config.yaml
num_key_value_heads: 2
head_dim: 96
norm_eps: 1e-05
positions: "learned"
bias: "all"
init_std_down: 0.00328
optimizer: "adamw"
beta1: 0.9
weight_decay: 0.16
lr_head: 0.00587
doc_mask: true
train_tokens: 223600000
max_steps: 3668
Each number is 200 + 30 x the weight over its row's rms, rounded and kept within 0 to 999. Layers, rows and columns count from 0. The size before them is the row's rms in percent of the matrix's.

# down: layer 7 MLP down (transposed), 768x192, rms 0.081, rows 726-761, columns 0-95
# up: layer 7 MLP up, 768x192, rms 0.0869, rows 727-762, columns 0-95
down726,106,199,204,201,190,196,219,202,200,192,202,124,257,244,187,175,228,208,149,168,132,197,229,212,202,243,180,191,266,230,163,197,150,197,184,198,191,203,188,218,207,204,252,198,221,204,201,187,189,201,171,232,158,179,244,210,187,186,209,148,240,192,229,180,196,183,213,212,220,176,236,188,223,153,207,189,218,201,226,227,229,242,163,193,187,191,227,211,212,222,193,210,230,248,262,231,219
up727,097,187,211,224,222,223,147,152,234,198,194,198,237,182,217,205,169,233,214,183,186,205,212,187,234,181,186,181,184,221,185,226,217,205,159,217,198,191,181,202,207,196,210,216,234,189,258,161,169,220,236,206,224,233,198,211,147,202,265,201,197,143,259,202,235,222,170,197,234,224,183,226,194,225,160,211,212,189,238,173,192,150,151,202,212,158,173,211,180,215,201,207,224,170,167,242,144
down727,093,217,162,185,197,160,196,188,183,232,145,247,148,128,218,214,217,184,217,149,218,200,194,181,166,206,206,191,177,181,163,202,211,169,213,217,137,194,212,175,172,221,148,209,182,269,230,178,204,147,228,195,162,177,201,232,144,207,141,235,198,177,222,194,184,207,206,183,194,174,218,198,176,191,212,184,203,201,172,227,188,217,235,231,218,188,180,256,212,192,207,177,203,227,210,192,217
up728,076,242,150,182,220,189,206,229,235,314,179,210,186,193,215,172,153,234,168,204,171,199,178,218,162,92,242,178,179,209,221,186,187,251,201,196,211,188,177,226,186,212,211,240,218,203,208,245,195,168,231,204,208,199,141,183,227,182,192,213,185,166,166,203,221,190,198,223,244,213,214,202,192,192,193,166,172,203,182,207,183,161,192,188,159,219,177,176,185,156,231,249,136,233,215,199,192
down728,085,169,199,238,174,253,241,227,176,230,216,226,230,149,168,209,239,205,166,224,233,185,151,153,192,220,163,210,238,216,244,206,148,168,190,232,201,261,213,184,227,201,201,222,185,221,248,168,168,221,176,226,197,148,125,206,181,187,172,209,233,211,197,169,201,199,223,194,217,161,195,216,235,251,210,197,219,171,255,158,169,200,217,151,182,191,177,182,225,229,234,184,183,196,170,180,212
up729,105,159,213,220,200,218,216,183,227,241,192,197,187,200,189,190,175,235,169,200,189,212,220,177,163,203,207,230,171,190,154,231,207,229,149,250,199,148,232,257,169,174,199,171,170,207,243,194,190,227,188,219,196,233,184,225,184,208,183,256,195,214,187,170,239,197,205,157,208,192,263,233,217,228,195,187,143,243,176,213,190,136,162,173,186,221,217,279,211,187,196,244,209,225,187,218,140
down729,103,192,195,179,212,178,170,227,169,214,234,270,178,197,152,172,204,161,185,234,218,196,226,201,254,245,197,210,206,190,198,139,224,217,246,201,220,160,125,174,243,204,193,238,214,209,195,166,206,174,203,177,205,186,199,168,219,216,194,172,225,144,194,243,214,201,216,222,166,233,177,200,249,209,168,165,206,209,236,207,179,267,192,244,214,185,211,194,142,237,168,171,165,184,172,191,186
up730,112,193,179,182,232,159,175,173,199,211,175,216,241,224,247,221,211,184,163,177,191,209,271,182,212,172,162,229,195,260,125,263,211,163,225,223,213,229,224,230,170,172,178,224,211,254,242,182,186,241,172,195,174,178,220,223,215,165,130,207,183,189,226,185,203,208,220,214,215,195,184,143,223,212,185,210,205,206,221,191,192,211,196,217,170,195,245,203,209,185,210,234,224,201,181,199,219
down730,102,234,173,185,200,234,216,238,214,256,189,202,254,166,159,189,197,191,223,165,270,170,206,248,235,208,187,114,233,242,209,224,230,165,192,218,218,151,238,200,192,207,190,183,175,236,195,211,183,194,196,199,198,211,163,213,204,172,240,213,270,190,144,166,224,166,210,171,229,220,191,201,165,153,209,215,198,225,198,203,165,177,188,212,212,156,176,156,190,194,210,198,226,180,179,180,227
up731,098,212,202,233,195,218,219,216,158,155,155,229,213,165,203,237,229,182,223,180,192,196,236,214,217,218,237,244,224,158,190,211,216,194,218,193,199,182,155,189,229,204,171,128,183,232,172,197,191,186,234,245,155,204,196,241,258,173,230,169,200,157,222,170,186,238,194,177,188,206,174,218,199,164,188,214,153,210,197,208,251,224,219,171,261,256,217,238,280,214,261,151,163,177,160,195,177
down731,100,215,237,260,201,198,235,143,202,248,252,154,267,267,224,228,242,211,228,187,252,218,155,209,213,194,198,194,200,155,202,160,131,192,210,199,235,229,196,189,180,215,218,209,197,205,218,202,142,184,225,207,166,202,154,147,140,238,183,174,180,197,244,210,184,223,188,178,185,212,198,193,181,205,213,203,216,221,182,152,211,207,208,187,218,182,223,158,192,196,158,194,238,227,179,222,175
up732,106,223,221,171,214,228,178,176,189,254,186,246,200,220,211,219,179,227,145,154,180,199,172,229,135,180,224,231,223,191,162,128,190,204,217,195,225,196,134,182,235,196,180,190,187,207,296,214,220,221,169,243,194,227,188,227,228,182,183,234,220,214,184,177,278,220,207,150,159,219,212,203,278,211,211,219,231,205,216,144,202,218,201,235,195,186,224,221,223,193,202,222,203,166,158,140,174
down732,102,186,184,258,192,173,222,201,200,171,217,188,210,277,218,189,207,224,209,186,246,178,196,211,191,265,232,201,210,176,148,230,213,151,197,207,179,207,263,172,163,220,188,215,217,216,155,186,229,201,199,205,232,194,214,144,167,232,213,231,148,245,206,169,177,187,141,176,162,261,190,257,174,191,172,154,205,210,207,197,188,252,203,196,202,220,185,220,190,187,199,181,202,212,197,208,221
up733,114,262,164,165,214,242,155,199,235,236,176,185,199,185,170,158,166,251,173,193,177,219,255,240,224,223,162,194,189,250,128,162,90,221,208,195,213,213,196,189,221,221,173,200,236,182,212,157,230,204,220,173,218,244,189,209,224,207,209,216,183,210,233,219,225,199,189,196,225,219,236,178,201,193,240,125,175,217,213,161,243,223,227,197,221,227,221,237,221,162,216,121,194,197,174,179,225
down733,099,201,193,206,180,222,193,200,186,205,236,195,261,215,194,224,240,165,197,152,246,193,188,200,133,223,194,199,224,146,194,223,148,136,179,212,169,197,158,159,238,196,234,229,189,229,228,212,233,258,243,212,158,199,260,216,238,106,193,191,170,205,209,207,208,211,219,204,172,222,207,185,221,160,201,208,198,194,196,222,216,238,188,206,235,196,286,173,218,219,254,220,214,230,208,202,183
up734,088,202,205,232,161,223,158,86,157,164,265,138,219,177,181,181,129,205,225,144,146,189,217,245,181,196,223,221,187,241,214,194,141,180,164,220,228,218,196,225,202,182,189,149,189,220,225,202,222,230,189,192,151,211,200,196,247,185,152,203,172,183,231,190,236,209,194,193,225,174,217,212,191,226,200,189,203,274,248,184,182,194,181,222,210,198,157,186,203,242,252,178,229,204,171,207,198
down734,106,163,209,214,148,231,163,130,207,160,214,186,192,196,156,197,211,201,198,133,226,241,198,196,202,149,249,213,212,247,185,207,154,217,140,276,184,210,207,213,204,187,169,198,214,164,251,199,188,182,186,164,203,209,199,187,232,180,123,210,209,197,210,182,235,242,206,172,234,228,206,202,245,231,202,185,221,195,227,152,211,191,165,223,221,217,199,215,216,227,235,186,212,191,197,167,187
up735,076,241,178,199,188,202,197,205,212,212,238,132,204,184,198,204,197,188,220,213,151,238,207,161,216,169,225,179,175,219,146,165,217,214,208,232,205,217,183,214,203,176,232,243,185,232,201,249,124,139,236,190,233,248,212,233,143,226,221,179,189,208,165,251,245,244,190,186,235,161,219,176,195,176,216,209,188,167,234,200,202,167,171,215,204,180,204,185,161,205,174,216,206,185,244,216,193
down735,075,158,201,221,240,216,193,228,238,168,212,224,202,157,179,225,208,195,203,191,310,189,182,179,196,244,191,153,249,191,228,191,228,229,212,195,201,215,161,235,233,262,188,193,245,208,268,207,196,203,127,200,200,187,216,244,253,175,168,206,226,166,185,215,178,174,216,138,243,137,182,225,183,206,255,243,228,172,237,187,177,240,225,166,175,170,157,178,182,236,220,186,212,165,213,159,246
up736,102,179,227,238,167,220,164,193,206,184,197,148,220,235,222,150,188,199,247,245,171,262,198,176,201,241,171,191,223,254,229,232,190,203,187,198,167,188,174,185,174,161,168,159,197,182,229,191,139,242,202,173,171,298,201,208,192,189,188,200,162,205,183,207,239,227,257,165,185,202,199,217,194,222,191,203,236,204,233,233,223,240,213,255,252,196,208,207,187,195,176,121,208,231,228,216,142
down736,086,225,153,168,185,192,186,190,239,202,179,154,200,176,207,207,222,235,230,213,299,123,248,223,216,168,233,198,201,255,196,210,197,209,162,182,109,208,216,203,173,176,170,215,175,227,255,203,202,229,194,191,159,184,162,160,227,168,202,238,179,143,198,207,224,230,230,247,159,147,203,209,212,173,181,253,169,211,160,167,197,161,226,197,148,202,165,184,199,204,179,143,201,222,166,218,240
up737,092,170,210,222,204,144,220,197,174,227,198,191,201,222,229,196,219,233,201,214,153,226,178,134,231,215,178,166,192,193,227,232,182,225,198,213,256,260,230,198,175,183,197,142,209,183,217,237,174,227,160,196,214,231,189,213,194,209,165,224,174,203,218,208,266,169,175,211,178,192,248,166,220,184,166,197,200,216,183,242,173,248,206,216,202,201,204,207,206,213,233,136,173,186,206,183,190
down737,085,218,206,211,209,254,193,178,189,215,219,161,202,201,130,243,261,253,216,171,252,216,246,199,184,251,217,213,225,244,238,205,188,164,227,156,211,268,216,233,206,200,229,239,181,220,222,193,226,260,195,192,167,239,194,183,207,208,212,192,150,221,202,247,154,152,176,178,180,156,209,220,170,216,223,172,214,200,210,188,193,156,216,140,247,215,211,143,239,232,218,205,186,232,156,158,159
up738,074,164,183,192,238,175,185,209,205,228,266,204,224,195,190,167,149,210,193,191,186,168,164,234,165,198,250,309,182,225,234,211,182,230,145,179,177,206,192,198,157,190,211,174,229,228,253,161,183,164,247,174,190,151,136,196,217,160,245,212,179,212,220,223,173,189,175,253,200,198,205,185,193,196,239,197,209,196,174,250,210,163,214,161,183,226,228,211,187,166,169,197,149,236,169,204,190
down738,079,201,263,174,210,251,188,242,197,167,196,269,161,210,195,178,235,230,139,197,296,192,210,212,158,237,204,208,196,229,237,277,203,230,199,209,197,177,211,188,192,193,198,141,234,161,183,208,224,181,185,202,186,214,172,129,173,222,215,124,228,204,195,179,146,189,264,204,229,224,195,253,200,203,190,240,198,159,169,165,203,245,187,201,212,171,189,220,219,252,98,232,183,168,217,216,218
up739,084,183,199,141,151,195,93,196,208,195,214,195,198,189,202,203,234,197,234,235,165,215,203,179,208,179,207,206,200,179,170,222,170,237,210,198,195,200,143,180,115,183,175,161,208,163,221,153,200,235,216,207,200,241,212,195,194,127,205,222,166,169,210,191,208,193,213,193,233,214,240,200,121,230,180,155,250,234,188,164,212,250,232,248,203,173,213,219,254,185,190,181,184,162,195,245,177
down739,083,179,260,190,201,215,199,150,216,180,154,193,198,135,196,176,224,194,229,209,257,185,215,202,200,232,211,171,166,263,210,168,160,242,207,197,166,210,232,174,238,182,190,171,190,164,195,136,230,174,198,176,201,163,187,168,209,256,201,210,117,180,227,182,196,148,226,217,192,177,155,236,162,167,236,196,186,205,242,202,227,161,161,172,241,209,225,191,213,220,228,235,168,183,185,219,222
up740,118,181,119,179,232,191,184,192,169,199,190,178,188,152,186,242,212,239,227,173,191,192,238,174,199,222,186,191,154,216,212,172,219,216,120,218,172,235,155,220,134,189,216,186,168,224,214,134,207,185,185,163,205,206,213,198,215,193,147,202,209,162,183,264,226,189,218,215,200,203,232,216,194,198,171,163,135,230,173,141,236,197,197,229,208,221,267,195,202,224,247,182,244,196,180,151,209
down740,110,208,183,210,184,220,221,224,224,177,217,230,208,127,221,227,223,209,172,227,214,204,201,167,172,161,132,179,215,239,155,187,194,243,167,193,176,211,245,171,216,234,183,206,263,223,156,181,195,190,178,154,241,214,226,144,171,205,172,182,218,195,280,172,178,206,196,220,205,179,173,158,233,185,191,203,186,258,197,222,179,203,195,201,167,237,184,185,189,170,156,118,240,143,234,190,195
up741,105,206,145,244,192,241,217,214,213,208,225,195,183,210,191,255,188,244,211,211,200,172,160,214,237,183,205,266,138,197,246,225,185,192,206,205,212,216,239,235,248,248,176,227,170,229,224,184,171,237,191,183,160,189,208,173,240,239,232,154,178,172,240,228,186,205,157,195,253,227,180,195,116,240,218,210,222,210,226,174,216,154,244,133,216,204,186,194,207,185,150,220,181,252,147,188,217
down741,098,216,220,208,190,180,205,142,190,193,160,213,184,268,221,153,181,233,173,205,158,198,238,222,209,251,193,187,224,187,183,283,238,207,157,182,198,138,188,148,165,193,237,175,200,169,177,227,220,190,260,168,262,204,150,268,214,144,184,171,176,188,167,226,221,188,233,211,244,180,213,223,214,196,182,185,236,205,211,206,239,216,212,244,195,182,216,181,174,165,254,189,163,167,194,172,221
up742,086,208,230,199,149,243,204,132,217,297,209,225,201,210,229,191,157,167,156,233,182,198,210,209,185,197,197,204,184,230,215,212,172,117,185,197,179,197,190,184,218,222,206,201,235,198,190,176,213,185,203,206,241,187,171,205,250,181,163,208,204,139,232,184,205,171,225,211,210,154,235,143,200,253,175,200,128,250,216,200,186,187,161,199,167,201,240,164,270,233,229,212,188,193,120,202,185
down742,092,197,186,241,215,155,166,228,211,193,169,156,194,247,211,239,227,248,177,183,247,227,185,142,159,160,194,224,213,220,177,206,170,242,224,230,189,224,233,191,190,234,173,224,201,292,211,213,185,163,230,211,190,189,248,219,199,186,217,171,205,228,187,189,184,187,173,139,241,143,187,209,229,170,182,162,184,165,200,169,187,202,219,228,220,149,174,216,221,221,222,169,152,202,176,241,274
up743,085,206,189,272,171,221,212,173,215,223,248,246,192,237,162,179,120,183,222,224,193,174,177,239,196,242,162,219,230,231,200,191,196,134,167,169,199,164,188,209,220,232,199,174,261,264,226,162,199,249,176,216,134,212,156,241,163,203,184,209,183,224,216,177,194,200,178,235,186,146,219,211,217,191,201,221,168,231,268,204,204,238,165,213,172,216,258,231,273,166,178,244,229,191,186,199,215
down743,085,237,176,156,232,200,171,167,199,192,178,156,210,163,203,232,256,207,196,208,257,230,205,180,176,192,235,181,181,186,161,156,200,238,215,208,221,225,219,136,205,172,234,195,150,206,193,232,204,153,188,183,237,197,251,158,207,168,186,232,161,158,230,213,200,203,197,130,176,318,179,175,178,244,230,219,191,177,189,173,208,175,191,210,185,171,159,218,253,212,220,181,170,211,192,188,195
up744,105,152,228,215,226,217,217,233,182,220,228,209,166,223,226,172,198,222,158,224,191,223,241,206,192,206,202,222,254,192,181,170,199,223,125,226,194,225,211,170,180,196,207,227,202,228,234,180,188,269,160,146,180,195,235,201,191,167,194,185,235,172,202,198,239,178,205,148,241,241,196,230,209,171,194,205,165,151,259,174,162,178,185,184,211,173,235,276,173,217,220,178,197,201,199,149,196
down744,098,199,197,196,168,184,161,189,235,198,208,205,181,162,242,214,169,207,181,234,278,246,218,213,205,194,241,160,188,177,245,170,154,181,203,223,199,146,216,159,172,194,234,208,190,216,209,202,172,208,227,205,161,163,204,202,227,176,215,176,224,181,228,226,183,164,232,184,175,206,165,226,168,176,240,176,127,199,171,195,213,185,231,223,263,147,187,190,247,196,238,178,176,247,218,203,227
up745,098,205,231,164,188,239,181,225,189,216,214,177,212,193,179,228,189,197,184,229,214,190,193,227,234,231,240,170,120,235,207,226,205,221,225,272,217,176,200,172,201,216,201,216,227,189,225,182,193,186,258,196,182,212,234,198,183,167,221,177,208,149,266,195,210,203,165,234,169,129,205,118,187,203,260,173,201,202,193,207,209,206,191,288,203,232,177,215,196,200,180,225,212,222,150,204,171
down745,093,233,279,204,179,218,189,195,230,140,161,204,99,172,182,185,199,210,208,179,203,194,179,199,241,200,200,210,237,161,258,208,146,167,161,161,209,208,209,202,163,169,154,228,200,137,219,201,194,153,179,219,224,230,176,189,192,271,225,187,218,203,197,239,204,205,212,201,177,256,211,242,226,261,163,196,250,180,214,182,215,219,194,170,185,170,184,184,213,187,176,224,178,195,217,136,232
up746,077,182,231,152,165,184,166,179,217,168,226,249,218,195,230,227,179,161,214,187,202,193,231,208,222,150,263,199,248,189,167,220,196,269,239,186,172,219,267,183,197,151,182,185,239,194,150,171,227,167,228,191,169,153,163,204,252,160,205,177,180,230,240,201,165,179,204,206,184,174,182,223,187,200,165,208,182,183,244,260,218,238,207,199,192,183,243,211,250,159,186,212,212,203,174,209,166
down746,091,188,177,237,174,238,265,196,195,238,157,205,248,188,196,165,186,213,186,213,321,230,237,179,222,193,202,234,200,156,221,211,161,181,122,185,188,196,201,221,225,228,255,203,203,207,236,219,164,255,176,209,198,163,245,202,238,196,200,116,217,160,163,165,200,195,201,180,188,192,205,214,246,196,228,230,208,147,178,190,176,194,201,212,167,242,149,122,183,226,253,184,181,233,194,159,223
up747,103,178,230,210,227,158,234,189,236,204,217,210,165,181,199,123,182,242,189,197,176,164,179,220,213,233,161,197,190,225,211,181,244,173,198,249,194,149,172,201,230,185,180,168,165,203,170,216,154,204,194,211,155,245,174,258,223,199,163,181,160,207,203,214,197,170,187,216,219,214,144,230,199,257,220,248,135,212,220,169,233,193,234,226,213,254,226,171,245,189,209,197,199,187,168,183,162
down747,104,181,162,162,236,160,206,207,202,222,242,158,214,202,203,149,209,236,203,191,195,213,230,229,170,238,184,187,176,225,200,164,159,184,158,202,227,254,225,206,162,189,200,199,219,195,250,147,156,231,195,249,157,190,262,209,213,222,166,177,244,235,230,217,205,186,210,161,221,145,164,195,215,236,177,167,303,226,191,201,215,202,174,147,225,231,213,201,142,194,186,235,224,196,201,233,187
up748,104,258,156,192,191,193,196,233,179,224,224,155,207,176,204,184,178,227,201,155,197,219,216,184,210,199,253,190,170,202,155,218,206,211,188,218,178,121,202,207,216,205,206,229,194,204,219,238,179,189,196,160,178,267,185,203,165,199,176,208,215,198,243,221,241,205,224,176,174,248,185,163,217,300,150,206,247,195,203,173,277,159,227,221,274,218,195,190,206,152,187,172,225,201,189,213,102
down748,097,256,176,178,171,211,156,198,192,198,186,206,247,223,244,198,232,206,233,248,233,236,288,199,193,221,141,229,234,237,237,231,203,197,159,200,181,239,216,130,196,156,273,199,207,166,215,193,175,194,181,191,201,187,242,231,208,242,167,166,220,226,236,207,191,216,169,170,214,239,206,228,198,198,220,190,180,178,230,215,155,143,179,170,135,188,196,166,225,172,237,257,212,188,210,193,207
up749,086,208,149,223,200,318,171,212,224,254,186,200,210,229,192,226,204,174,174,189,207,205,145,220,214,188,181,214,188,164,183,195,199,191,207,183,257,235,180,203,243,175,195,195,241,207,260,184,171,166,207,232,198,220,158,254,251,195,215,148,210,157,220,223,216,191,185,209,201,156,244,194,186,175,173,192,187,220,246,211,258,212,219,176,212,207,194,167,236,189,321,208,232,193,183,164,142
down749,099,259,237,158,215,222,175,169,227,237,164,143,233,240,229,145,241,200,197,236,279,178,191,175,192,203,173,187,213,149,228,173,202,217,204,226,212,216,166,129,203,244,132,161,234,212,184,227,228,197,201,202,166,217,230,125,212,185,239,176,140,241,194,225,165,193,211,225,192,223,222,204,223,252,253,227,169,181,220,215,198,159,198,181,169,134,208,204,198,192,201,232,185,205,190,205,267
up750,103,251,242,132,212,143,165,199,217,222,242,163,145,242,142,202,198,243,230,216,179,193,151,202,208,231,198,235,193,249,209,183,218,224,176,186,198,201,216,246,145,182,171,141,201,256,152,128,221,183,176,180,199,222,155,235,192,193,146,201,176,183,213,280,169,252,197,198,164,179,205,207,178,147,240,150,177,199,233,204,174,231,186,214,150,216,168,201,191,193,212,181,227,238,192,116,244
down750,107,208,191,187,218,241,246,202,182,215,151,203,215,251,225,292,218,147,196,167,263,188,236,226,190,188,142,193,207,190,168,243,135,258,163,221,188,212,199,205,223,208,233,211,207,220,201,202,190,257,206,164,225,168,206,186,262,129,248,196,204,184,177,180,183,121,215,181,192,215,215,284,202,263,166,176,178,231,227,217,212,187,212,207,221,237,229,234,220,142,203,243,193,228,188,229,225
up751,111,202,185,230,207,246,134,207,193,184,238,116,211,212,168,225,166,208,197,221,164,191,176,211,169,281,201,194,211,195,165,199,210,200,218,221,213,181,202,231,192,149,220,226,185,236,250,163,148,201,140,118,188,207,200,237,232,203,179,182,189,242,229,209,157,220,150,257,236,219,255,251,197,216,220,180,187,217,222,174,185,200,252,150,271,186,206,221,237,132,203,196,208,221,184,152,188
down751,106,212,209,173,225,167,222,141,181,180,164,155,234,198,210,189,215,156,197,177,148,183,240,136,166,213,188,212,228,193,207,229,159,192,231,196,175,230,218,189,208,242,268,214,168,218,209,204,200,178,161,200,219,192,175,222,185,191,221,217,265,192,225,186,251,227,237,176,204,211,157,197,159,189,214,200,188,225,145,209,238,192,200,183,213,216,203,159,237,196,174,140,225,226,216,152,210
up752,112,179,246,225,222,178,217,156,236,167,188,206,187,232,238,227,172,246,196,195,177,198,261,219,236,210,174,207,192,238,232,198,177,227,194,193,174,169,225,216,208,204,103,179,227,193,203,186,150,216,199,218,204,210,197,207,218,175,183,191,232,174,203,219,206,199,144,183,178,181,189,199,186,215,162,240,206,248,198,212,248,237,190,244,224,221,221,231,230,200,167,144,198,248,182,199,168
down752,117,207,175,216,229,167,239,187,184,260,220,226,194,217,153,169,169,200,200,215,188,215,197,187,196,235,151,213,185,199,248,128,202,224,171,220,218,177,195,230,175,244,261,201,202,190,190,169,190,218,165,229,157,256,228,278,183,205,143,194,147,154,217,243,207,162,237,202,196,209,247,221,221,199,249,143,220,220,192,205,164,142,203,219,235,237,266,168,167,184,241,195,216,221,188,233,186
up753,104,228,112,177,159,233,147,165,237,202,257,166,229,196,216,229,199,225,233,229,183,212,208,143,180,199,221,264,180,220,231,178,215,184,185,215,215,202,199,219,199,179,212,201,213,236,238,182,180,224,178,196,259,218,197,196,196,209,243,183,221,180,219,236,184,209,235,216,240,185,227,225,166,199,241,210,167,154,169,227,174,191,259,111,224,145,170,195,262,206,221,188,201,202,181,209,192
down753,102,219,175,209,178,196,210,252,236,176,207,193,241,191,215,201,213,213,180,179,136,179,232,194,171,202,196,155,230,240,201,176,142,226,161,180,153,187,190,213,221,210,222,187,205,179,279,182,202,236,218,162,249,207,231,173,214,173,208,197,224,223,127,169,233,199,198,180,235,141,195,184,238,193,236,189,197,214,204,209,231,206,194,128,163,226,290,205,179,193,159,237,255,220,240,196,245
up754,100,230,243,185,194,213,237,163,238,221,277,208,199,190,242,200,200,246,169,227,177,197,224,224,187,186,158,196,242,187,248,206,197,196,200,189,191,216,161,231,201,203,225,180,243,227,200,205,198,234,136,232,157,217,196,183,200,76,177,195,181,218,190,144,229,220,195,243,194,204,235,172,180,237,179,190,221,208,230,205,209,211,167,175,208,231,257,254,141,161,204,214,172,204,190,196,205
down754,102,193,121,232,180,257,264,223,186,208,166,182,202,178,188,212,183,197,184,159,222,209,201,199,180,144,219,239,173,209,180,187,140,148,255,205,235,194,219,179,173,215,176,202,235,193,214,206,199,208,207,238,259,240,177,176,139,249,255,227,232,207,186,199,238,248,168,223,230,191,190,178,209,207,205,192,175,181,238,241,235,161,241,204,179,184,218,175,213,213,184,153,234,195,214,234,200
up755,088,202,201,248,208,197,165,199,289,202,183,194,224,269,193,153,183,207,186,176,186,204,188,171,222,214,172,260,200,179,153,197,188,186,183,160,301,202,232,226,191,141,191,197,221,152,216,190,217,200,188,267,263,191,163,264,256,195,239,223,214,225,187,242,187,188,151,172,282,225,188,207,223,209,188,166,150,195,183,157,191,207,225,204,146,232,161,216,168,174,210,174,225,218,210,237,175
down755,093,188,212,201,179,209,251,194,131,157,185,220,206,192,241,253,194,171,215,229,170,177,209,231,189,179,196,176,201,229,180,202,215,204,190,230,124,171,190,188,202,252,194,239,159,223,217,182,212,173,214,201,163,229,248,202,206,193,195,190,214,185,226,165,241,197,232,212,128,184,198,230,162,199,183,216,234,237,195,256,237,207,174,147,249,173,216,205,199,254,163,224,218,169,152,151,235
up756,118,177,211,180,147,169,184,243,190,257,233,210,256,203,193,162,166,201,179,189,174,185,192,220,206,227,166,227,246,171,194,241,180,175,136,250,188,127,245,208,191,203,217,197,240,286,233,165,218,161,175,225,176,212,180,214,165,170,143,206,174,184,211,168,240,218,206,212,202,184,233,218,155,204,195,220,178,215,183,175,270,232,226,251,146,212,235,187,191,218,228,216,174,156,165,228,175
down756,111,200,190,202,172,234,189,207,194,205,237,155,207,194,176,185,120,241,201,197,194,174,204,206,177,188,218,234,168,163,213,238,171,216,185,245,221,236,230,204,191,179,219,210,156,185,217,233,212,196,182,206,156,163,255,193,182,155,223,193,133,243,250,181,188,207,176,170,198,231,211,240,207,189,159,174,240,141,168,233,174,290,229,210,199,204,205,153,215,231,171,188,206,193,195,192,243
up757,083,234,217,252,245,275,192,219,237,208,213,148,281,152,176,173,161,139,185,146,191,181,180,197,248,176,190,216,227,168,199,237,238,254,174,215,246,182,162,207,205,198,193,244,220,240,223,193,183,189,221,211,265,223,252,185,200,249,196,195,237,193,172,189,234,199,230,195,170,200,219,193,209,218,263,197,204,227,193,218,267,147,196,165,164,208,133,197,232,198,215,138,189,203,197,188,207
down757,086,231,183,196,236,171,208,209,208,219,185,194,185,182,188,191,176,184,152,225,288,190,191,224,248,246,147,188,217,210,222,183,203,177,209,179,220,195,186,200,153,187,201,189,163,240,153,189,212,209,164,182,183,227,149,224,244,200,220,232,186,198,169,220,195,162,180,178,177,184,181,174,174,158,218,251,193,175,210,199,206,169,220,196,203,175,173,183,239,181,157,215,220,236,250,209,178
up758,112,165,231,170,200,193,211,191,189,242,191,189,165,184,236,210,184,227,221,208,205,194,230,208,120,234,196,163,195,216,145,207,191,227,172,226,174,215,251,148,260,191,195,246,194,214,199,215,194,160,215,256,157,212,175,219,250,173,211,219,175,215,193,226,259,249,204,202,203,200,205,130,266,232,173,164,202,224,198,186,169,167,203,234,193,269,247,267,227,153,197,189,183,274,173,134,132
down758,106,236,202,174,230,195,200,189,260,211,191,165,220,152,192,227,130,156,247,235,288,205,234,181,223,153,188,192,193,178,218,182,158,175,190,186,256,183,201,196,139,188,231,160,194,190,224,176,186,161,225,251,204,216,132,218,180,143,156,202,217,190,209,163,201,176,219,206,208,175,215,211,177,197,225,178,185,203,249,230,204,224,232,234,178,217,245,167,175,201,183,226,210,215,204,190,200
up759,111,173,194,182,230,212,220,198,219,203,241,168,234,149,186,164,270,248,224,152,161,201,266,219,184,179,180,241,172,186,193,211,227,189,176,181,174,204,192,187,203,198,186,135,196,220,213,186,215,187,195,187,193,212,183,199,213,227,200,203,214,184,171,179,157,233,147,180,218,220,232,154,189,268,181,180,155,186,227,105,197,177,207,187,219,200,183,185,184,251,201,199,190,263,183,217,173
down759,106,197,206,216,173,196,146,186,190,198,192,169,174,207,160,222,223,159,197,260,227,159,188,208,145,198,224,181,213,175,184,201,197,230,190,204,206,225,223,258,167,200,248,196,208,235,189,215,221,204,184,182,182,169,216,233,231,160,170,211,203,228,274,212,201,211,261,174,191,170,216,205,200,162,217,219,194,159,278,223,127,188,192,169,209,235,249,146,233,207,258,199,187,187,224,182,197
up760,098,197,195,250,241,178,213,176,164,213,145,178,205,224,167,155,273,220,186,187,160,208,152,213,187,221,196,220,197,201,185,228,219,171,194,222,217,129,216,248,136,181,166,212,164,211,235,179,229,234,189,205,226,200,176,200,197,260,185,208,235,195,165,224,212,247,195,206,182,175,227,184,233,181,197,142,173,179,151,171,197,156,232,174,199,192,201,209,196,220,216,177,233,163,168,147,234
down760,109,187,206,170,157,136,207,206,181,206,164,207,179,158,208,241,208,212,156,243,287,204,223,276,191,193,203,172,224,203,236,215,180,203,230,183,221,119,208,161,244,223,177,191,179,194,217,145,215,228,194,208,155,206,258,211,188,205,206,152,175,232,218,229,185,246,214,207,199,166,194,214,178,211,239,255,214,220,176,233,215,173,183,201,213,227,217,226,221,212,209,206,173,156,214,241,203
up761,123,197,194,153,192,183,196,193,191,257,207,198,160,213,211,155,209,239,217,196,192,242,212,190,233,173,174,214,218,200,201,213,130,260,169,231,187,224,152,216,196,173,187,178,266,206,202,184,170,197,156,225,173,191,213,208,243,207,223,259,178,173,177,150,213,268,141,285,238,225,195,204,189,169,257,180,204,180,250,208,208,182,190,157,219,199,204,231,193,199,189,261,187,221,220,140,181
down761,121,192,190,200,184,218,216,194,178,192,209,181,192,246,176,245,224,218,212,246,195,168,196,262,114,192,217,249,286,182,223,204,134,187,250,240,207,203,245,228,179,232,194,192,235,172,184,203,159,210,261,152,238,202,246,176,205,146,171,158,237,219,220,244,210,234,181,189,180,129,166,179,219,247,172,197,217,173,161,234,205,214,187,201,215,143,250,224,228,178,203,186,159,221,210,224,192
up762,091,239,218,180,211,190,138,140,195,186,209,232,179,193,211,162,178,159,177,187,166,212,154,217,220,216,231,205,175,178,188,222,189,191,198,229,202,195,145,216,210,143,161,180,196,196,193,200,239,212,206,225,169,196,165,218,223,206,243,206,178,191,236,195,236,265,225,224,218,193,250,259,236,175,215,203,194,265,230,186,213,248,256,158,180,240,265,172,234,157,202,226,174,194,167,164,209